From a checkpoint of a small transformer trained on Wikipedia.
Size: 8 layers, width 256.
Each number is 128 + 32 x the weight over its row's rms, rounded and kept within 0 to 255. Layers, rows and columns count from 0. Numbers have three digits each. The size before them is the row's rms in percent of the matrix's.

# q: layer 3 attention query, 256x256, rms 0.113, rows 124-127,251-255, columns 128-255
# k: layer 3 attention key, 128x256, rms 0.123, rows 123-127, columns 128-255
# v: layer 3 attention value, 128x256, rms 0.174, rows 0-11, columns 128-255
# o: layer 3 attention output (transposed), 256x256, rms 0.157, rows 0-11,128-138, columns 128-255
q251 106:142109114086066191101149091085072054140125129164108132141075192134153159126133129134177181071092142139117176104132107199123156134186144159157116146150149066152136092152123110147079132131098152108061144139050090142112175167194091181085116132121161111136105121159159118122128108187116097133094128128120147119100119172111173159102148142156126117082121187163174185125098060132120121044125
k123 100:083115197060159090173124191150085128138124128143176156152133097140093126066101181140196138176130111149168092074131141153133084119120107135152112110146144163167116144119102098125119132129146065159127103140143109109215126083116072095117147144144135162126139141155125146206111120104114120152148151142120129075164139157113138162134132117126111131149120071102164054139122131128129137128093
q124 091:155090149161126150099094128117182141136130157140119112111188095141103112122101082111112102129178126162212117097087181193112153120085176168179156087129093110089180164109105141124129178122110149103121113108065175147140185133126167185122083152116139099131149144099098120027140128104153137126115130121162139067164144111102110108188202162172163138047137107112125060112105116125159135136164
q252 118:141059116140151108110122168198106166183083172121187083102111154204160116138166177183179100124091127110146102126110150112175076127129159169136123121126129131128148129177102164135146139048081142101096117115161106145164155122132212134169088099136127117072077121086159204119131047125148158092093164125087123167202164083119081050155154108123121107148147093094128133134065109120126152103147
k124 103:126127118157197082091155108156113013081154084130165131093140118163138108130101153100074180118100155145143090115122097125125089111113147087116122162159188133148137129095137088126107095181157201132089119121157092085100040148159084150161109144157200114125167112150188072127131167138126143135168140126089133159050141132159139131103114162108090133064134126175131132103144111177150192158085
q125 093:111105127134120190132129115122132107122146107106157100083116144165105200102107087095202106144098087068112125099120098139065164192115123146160154131121171166147156153139159147112108146147124132159063148108099051108168106095185101179095144112136123184166161104130091084123090104193152155146136104193117158185084173103107119131146165152110100143076113155148101146169164103129066070155111
q253 106:175173067162154105151110104177188112128163139143155133128130162137138079173142058120145179128150113163144071140142174097085165120040163115196102097165121164069096121135135142087136146066165115124108145188086170130120150169116152105069126156132119149135107110135153127142155207116158127117149187140107113144128133136205131089101144132147068130105122107129171115101136144203152066145096
k125 102:119113226080141036095144150151187156147174077119153179115118111125082116126116144174190100069123132091092126165165109143121091105144127136143131155233113130117117143141059104150125107104095109109111135086060118182095134095073134095159112148151149150123127115130094154169135144134061031170123196070167153117076139169131153109107128156161134144142118111129145162137116121138129147133099
q126 090:134099061105155107079128089143151142132099159133164074130197178124073105081114150120173140125152164168117190110116148081162128121157150170067094108088169065169135152112092128128153196137121182154147131132182183099133124092114176122141152143146143082035097119150107130126156131080132083089108094167113114119118134182169165086123135157086118107145159127145165099134152125099114159123079
q254 096:113128095166128153086138091139117083136121135155106112132129115179134118102202095159076153085146114129179153126153142125172156111153110124089144085151097069098128095158123097167129108108097101146146082048161156075144119176183068111188125166117095145128183140159094139116139143158159114125138166117116142098148099095073144142108094097171150118132144119120095176140078112133107153080182
k126 101:149130185159048113141128115151140190162113138150144113098179162112151140155137109103132102175103118170096110150094058069103162126103139099073097195135132154158190130084156132152114130119167145210122151129154091157171170150119130178115074133080165123106148148107147094118081190122157145145143112185110113130109109134160061107104123199190137080100105084107111083153052160094141120149113
q127 098:094127115096135145100185103169132132157104110098104121117118116143096132088113092120139133124146148110098157167166083123186101144008154117116186097137043157164104099101140133162079154102130127138082138147150128156110137113083144144156100118091134164138113154119076155074149221116130109108145082137151082174102121095103147116166106145099106147183108164188126117152166125121134104157123
q255 099:102091129073120151119108112141111076127117175138089179126122141163166120180106174061113107116122153158090124106070175101085179120129097186096080125076068182053163116084139124065120081159205134105143144122140119109097084107149122113085120113139139128164109135176110107158125164134173202091161153133161158091161141166172162134083097196043116194102109155101147109127084100155176068099121
k127 100:100189123121101188147154150078074133133151128156142121144098121068145167138179096094148133173140104124114163125075191076176133172181096134130132148147117126140115140136177175141149102081165162128163115159107167084170189126089123116192103136181104181130138120163180135107084101134154097127139084120149153081116085107111116106091156188113134081151101145136147135124155110156180212128193
v0 105:173119130123167105141105164194191085149083066191172116164153103128126195186098104148154147116141098094149110107116112107136122159172119165138096140177118089160158211083172145120106151118147075182079156125136105107138125079163073163130120103206111045110107161170168118163059157055092173102099120088135089103094115079084119080120064150154122087150091132160123140164191126164110150083120
o0 108:126175163127104143110185125181128144083224190134117091120138137097105146148151136103150126169074159145134140112134158093160064086108136104196105186143132131205121128155147092156098156115127115167086134107136146124037114129107175143139163096194098073166082084134130146134109147161162134130123085181134157085159139168124175149136126133130097127121124113180175109050091127173124083146038
o128 096:138127143150100111117106108152077104137148115114164155161167103137106094111124161098151106142106182087118140131129113093079223090159177146124162056146132113094120088124108110113102146137170122081171131122178113101147124187120121158072091130176176170145132154159125136160119136107116077149116095120157104160065130146082170103142100162067143138127107144107105119129145221110096114156156
v1 108:107134120174076085106190158118083139140167121148148187111170178192101163136099133026142127054107129102117115130079155112154146133196140100148068126128124125110142143132180139146167125101130130068104090151170073128182098138096131121174119141153108146139145124086098108167125077086117139123128182146122112179139090142202123123140108123127110124166110147162164074053148101105102085080110
o1 107:178139188158104101083132163139176123155135140158126158133089187145136124167184159117085059147107162103155183128144132135150156112103112186156150109119127091085106110062135200118152163146090153051121138163157126123130128116122088104106113141160109086080117104124145128128162157172096154118173127103151134138149161149174103133128149141103110029157025110182120142112131135139113122113078
o129 109:088099154075115121175121054125151116057079088096176163111123066123165102115111086097162134118099178164127144124141167138103108144146109076115169141103092160115178123138185093131103101200165082145174118136147088166094102105107087134150191082151130131124081186096118117071074134132156136138108147127192138137115113119127080121110141114163123081095149153096092171139162144160123143106172
v2 096:127148143100156091147173068106101148094131136060143054109104154136121142085130162143082080122115186118105144109164111101137202151151173143160109115188142098168131130140115196070121093167153107117123095152154102087155170111109153099126065108107123046092137131125137103196098186154143086149147092161154069170096101118134149112135097140086071153162153117189111127142147136108101122130119
o2 095:103131121105119109117206070161127152139133186147178166126102142107117108180127130138155120158136081112127099119100148062163092138105099216144105101138091140179170132150149123123116081112095147151048106159136077140073159093127116112121102168180129172093133129097148199143120127122102183083090126143158148122099129087090119156154138184105174129141196144150147140121108185130066138094114
o130 099:065095110105144149093116157162148115146153132099145158144154156122037117021131157163085121063028105124198138144146167185113081122195170087119184095145122175113120193108042142122141146108166143137152127157147112122151083140102112083156092179103143134124104123145132141102086117070151056129105146101084128135118102123051113116187150128129138108074124113128100154123162131071105118129162
v3 095:130103116158168121114136163106114142125105108096179135067153091150090210142131173137105043061154197165171088051129126139122110148143142153107143156085135102131114106153170160069134173096088178117110205108107099189077146131175161133178151142138127134131215161117142136147139173073114149072100135145137198092149154143111156136097066105134116089149084060065135172141116123139125107112123
o3 091:151076145096123076135136170152162125145114117158113078149107133110148112167149146168128084191113155174085135184085096140180120092143163090095136103128165099112113071157078178141126177139085086163153087201156098145105190124183111160129187109137197122125108103097157105169113081162142142145144183081129084120104098098161092124152152141147150136167125180101155117157130111100102098113116
o131 101:160135101144099176107127089113126158166122142125143164081098120169110168086165188094133178132089138114118144137151135139056157147107078116127184160185055101089111069091130076084172157132126206165125161098165114117151091057131125066061120117068088111131173195197162117119108171151157044096115115139114126139043132123112132131086127142092150152148151161179066115129101114143161150115152
v4 091:119115121119182120181128136097101177133124085111164199137097095105144095162149159160153115085144130145149161128156190155101111135158162083177107177127135165157043129166125139122097163112132099144151133125078147157153070097119194076126087115072164155111104161173148125194126186152134082093066102156101106118180136086125077077100120155128165143159127110122141163096151117113148085064122
o4 098:134120124110098117145130165161117127151131166081146152142159131118087191148144103130108131144128076137137130133112129171200095089158078103080152179118124160096168142090174145140126145186099087131066138074155145172087183209167106092130159162147134085164080131113132085120171059160112231148122098134091077113083147110126144160115146105163146112125114117116167111128101109100131138125146
o132 093:073112106162063124100170097143149105165154138139188099129123127100169084184135118142091124109147182182149139135154104084085132146187117143099094161086121090144128104127118130082160078097129136127092141075109120171106125064124179076118133125069120154138143132155117120102130164118180074132081133143175157122127111069085083080096128152089145115105136176132101182179116144123139128140145
v5 104:115116101149122140101117113152137067071157171087190127162110163124139129145136074175166095091076120202160159072166091161112077102136094164145115114131147124147162163112111136077114172153140095110155100173093100164127114098161163108085115107223134130138105075087103127116084080130162170167119142156152103110098122196087137092106149093178100117105112063132183143138110085176157168157147
o5 111:103175178135131080092180177136135190166112117116120108120124188096127115199148143135145089204141103126084082115142218127130118119174154121142131166116123144122142175074121141127137141132134117143102099086140154111139096132153141114095110120192118153161089110108132132115118081112109135104085112037133154069103141182094147175171156087111118101191116167126140087098175156148094154129160
o133 096:135069139057124197112102149193166135089202077121132081113118165148105135114135158142157103135163144083119112115058141169110192129162164123100106129158145090049128133104117117142116110133139087143120118131143078174153121072124128119086140133115129119122163164197119101171159165118078137185172185075143196138103072148152140149120094111081124136142142148138109172097153166160148178169082
v6 094:106124107124111128168110139171100168087139086149202199212225161137096173150096166179155085171056159147103130130147138135096096145116146140114092153134079135154138123146123058133115119128171102131140115083073126127135122152117106106124182144110103079154129124104168085133051103172069174128160134150162139145181080214082153130145147135191154137163097187132097110117084077093094095145139
o6 092:122136154185142138105104144092135116144167091156096143132058093140105126183111141149149138114141123110150127106127191056161153133136125152083141143155101096081145133102098203093087120076084103120096095143148168105134128096142115124143112152077129085135080112112127165099165172092147115072129117095097150084083147167071088145143120198148125089143078180166134149082099100118152111119034
o134 095:104073148118133152138068148084061112159161073154172095118138161157182149101101117120162125099149188184122168173154147115140171108160143115197127146094137076122111121101142125083118153162109122063177106053103057140151181153092198134194144127108115110106127138149135125102119139119079130110132174152174170104085111095149156155174097111137121175122097104162146096155144191107073158151176
v7 101:139140125122137078135086075085105081154123139100093174172120117093081174106108102102129113115180099080147130077181110139090082115128097157145116154179106086107027149129143120097094179104123145104165078113134149179078141145081146082163093150130105108115131198138157132157109144138085123115119088180079126097113183184153091148154137177130113117085135110142066170131165139168140129152133
o7 110:102115063105137132181158110171189093129143120077126143122105207106036108145141153143145158121114194128138071092112135158090119073113122146113102132096157071183106158143139219183176125137140102113141112132109092095087104119105136081120120131108165114078068119143104107111152086131120156116173087126094114115140142142100155108196150098137137139110171140103083140113149085107048104163099
o135 098:160112101114119135073137115136143125130043086175145158110162104099182188149157139175128084137151078138141144113094151105158099110241049139088118178128095145097141148112090060096116105156129171122088132138134167134096152125093127107081121144085131123153179140124111109088133160111140144143112144230102127112106084126141117101115125112133087136152094144180105126136083061096146090143155
v8 102:126147121043144123127164155102127061170142127122162080131131162147119138152099113113117154094124167166095049159146159131148099166123171110109143144169157177124083123147098080165185101192096145095182161082118153127103083144174082108159147140114149171096104139199145113106133130147159118138179114124134129087117147185127133080139135132135095180070148099153111137110127136095154071150129
o8 105:146103139162131158152086158108070175176080117118133118070110139112119148145141156131100154140080103162121128100130159113150052071139105083129140113130105124075190078195105117137144005100153120102153125145201114119119107178108068161162148166143129122120124103142162131149091108173168217224125170173132099123154129139143118163086143155116100098128151101117136132144169152147120128104186
o136 099:176125092141167132157118095177148088183104160127118109116101130068110147130126068136113082118145159146084104115111121170173126140131133067147139134076122134139065181089167153135144140175140125118159119135106124081185142164125158094120100050065159165122104144127126145093112119141145103046133099203150065137117168111172118101083151165189152125109089102086142149083168118148172164161138
v9 103:120151065125152144139065088118097095212104090181160147121155162108172204193139126140128114116118106103113066144125053102172156174157122105111111145137126181102108126072098157106114148116083111145146106166093098148190120110108163171058168064144147125104153152099096166095109115115071145112099169103116134087076188172124102174140093099091147138131118185140118056161077088160148107141094
o9 101:133141041070102121142103149169115112195152093133062156108090131122106117158091124127126117115157149102068143172149117124148098217089147097135121172138158121198126114127112119138124153101153091086096134120083083145134165125111091163161109139091098077118088138121096155092059117147113134146149101187086107098128126137072151144126168111070131067152106121156101101181074086101132130116141
o137 098:145120200142122110083146165164150153155110103115124133130112116150176122132126096107155133099167156143168118139114140110154178149107156110137182084107152103149195135125127133148172163180166100153171158167165083190099207110082136142123095099165172115180111126119075161137112111178159143200115137182153117148128125126083167082125106099154158153131134162118113144141138147083166136164080
v10 105:148137156088103135112135118143080151134127217119129130147048053151153172139084103118105101119132138098094141157077114154113104091088159056174118146141124201139169155082083131134045119116193122117122164107096105098103071110097161125154107107135107025086179147155089071116093116109126136131183191161131125114085153102127085161081061131133123088147139159062158108120074082131122167134115
o10 101:089138132152145111122145114094112143146083173188119101098113131139178131173115098129135162143103155167133128079198119107129118146182111163131108086161106108156109123080131165145101138145143151112136148114136124193135149143193136140100141151150147123122090163073097167072147101101156138115052138130104117111154167114112141079150114147116171078155164164123064169187124086123110116097122
o138 100:086128182067158075167169109155135139122166119123143125048105125100090126111081159159121074114096042097075110128126108080158129210100161138138108151108126105045132179165100150103119075121113102146135154171170069136092071137115096082099115139123124073160089123160118116149117106167150146121153154122151168071122096105048170149119114206105121175086081103139124129079070065100088135138133
v11 099:165148111079094105180113179074097078120135123115122147196125083123137129067079095100162118111125120146134119112132155082173110099112130122112076149138117142210060114081119145131131119129131145094079142141090110093089112162152139095104097135122150127138143126052199091136119109154110136067085150132121160159113134067077103098142155082195146082141158146148124105116091155078106100096068
o11 102:159152078142128099122126145115177142096115144133165144137101150137136146117095107091110109150080086107168155123166154122147062136136100150098158086133102094154102106205090162093120126126051137127183096121120157167092161119117111167152127066134161124122095158216110116036151154084131107129125108078168117199114137139144158146108092138148171118148126098120114137061176103100189130172095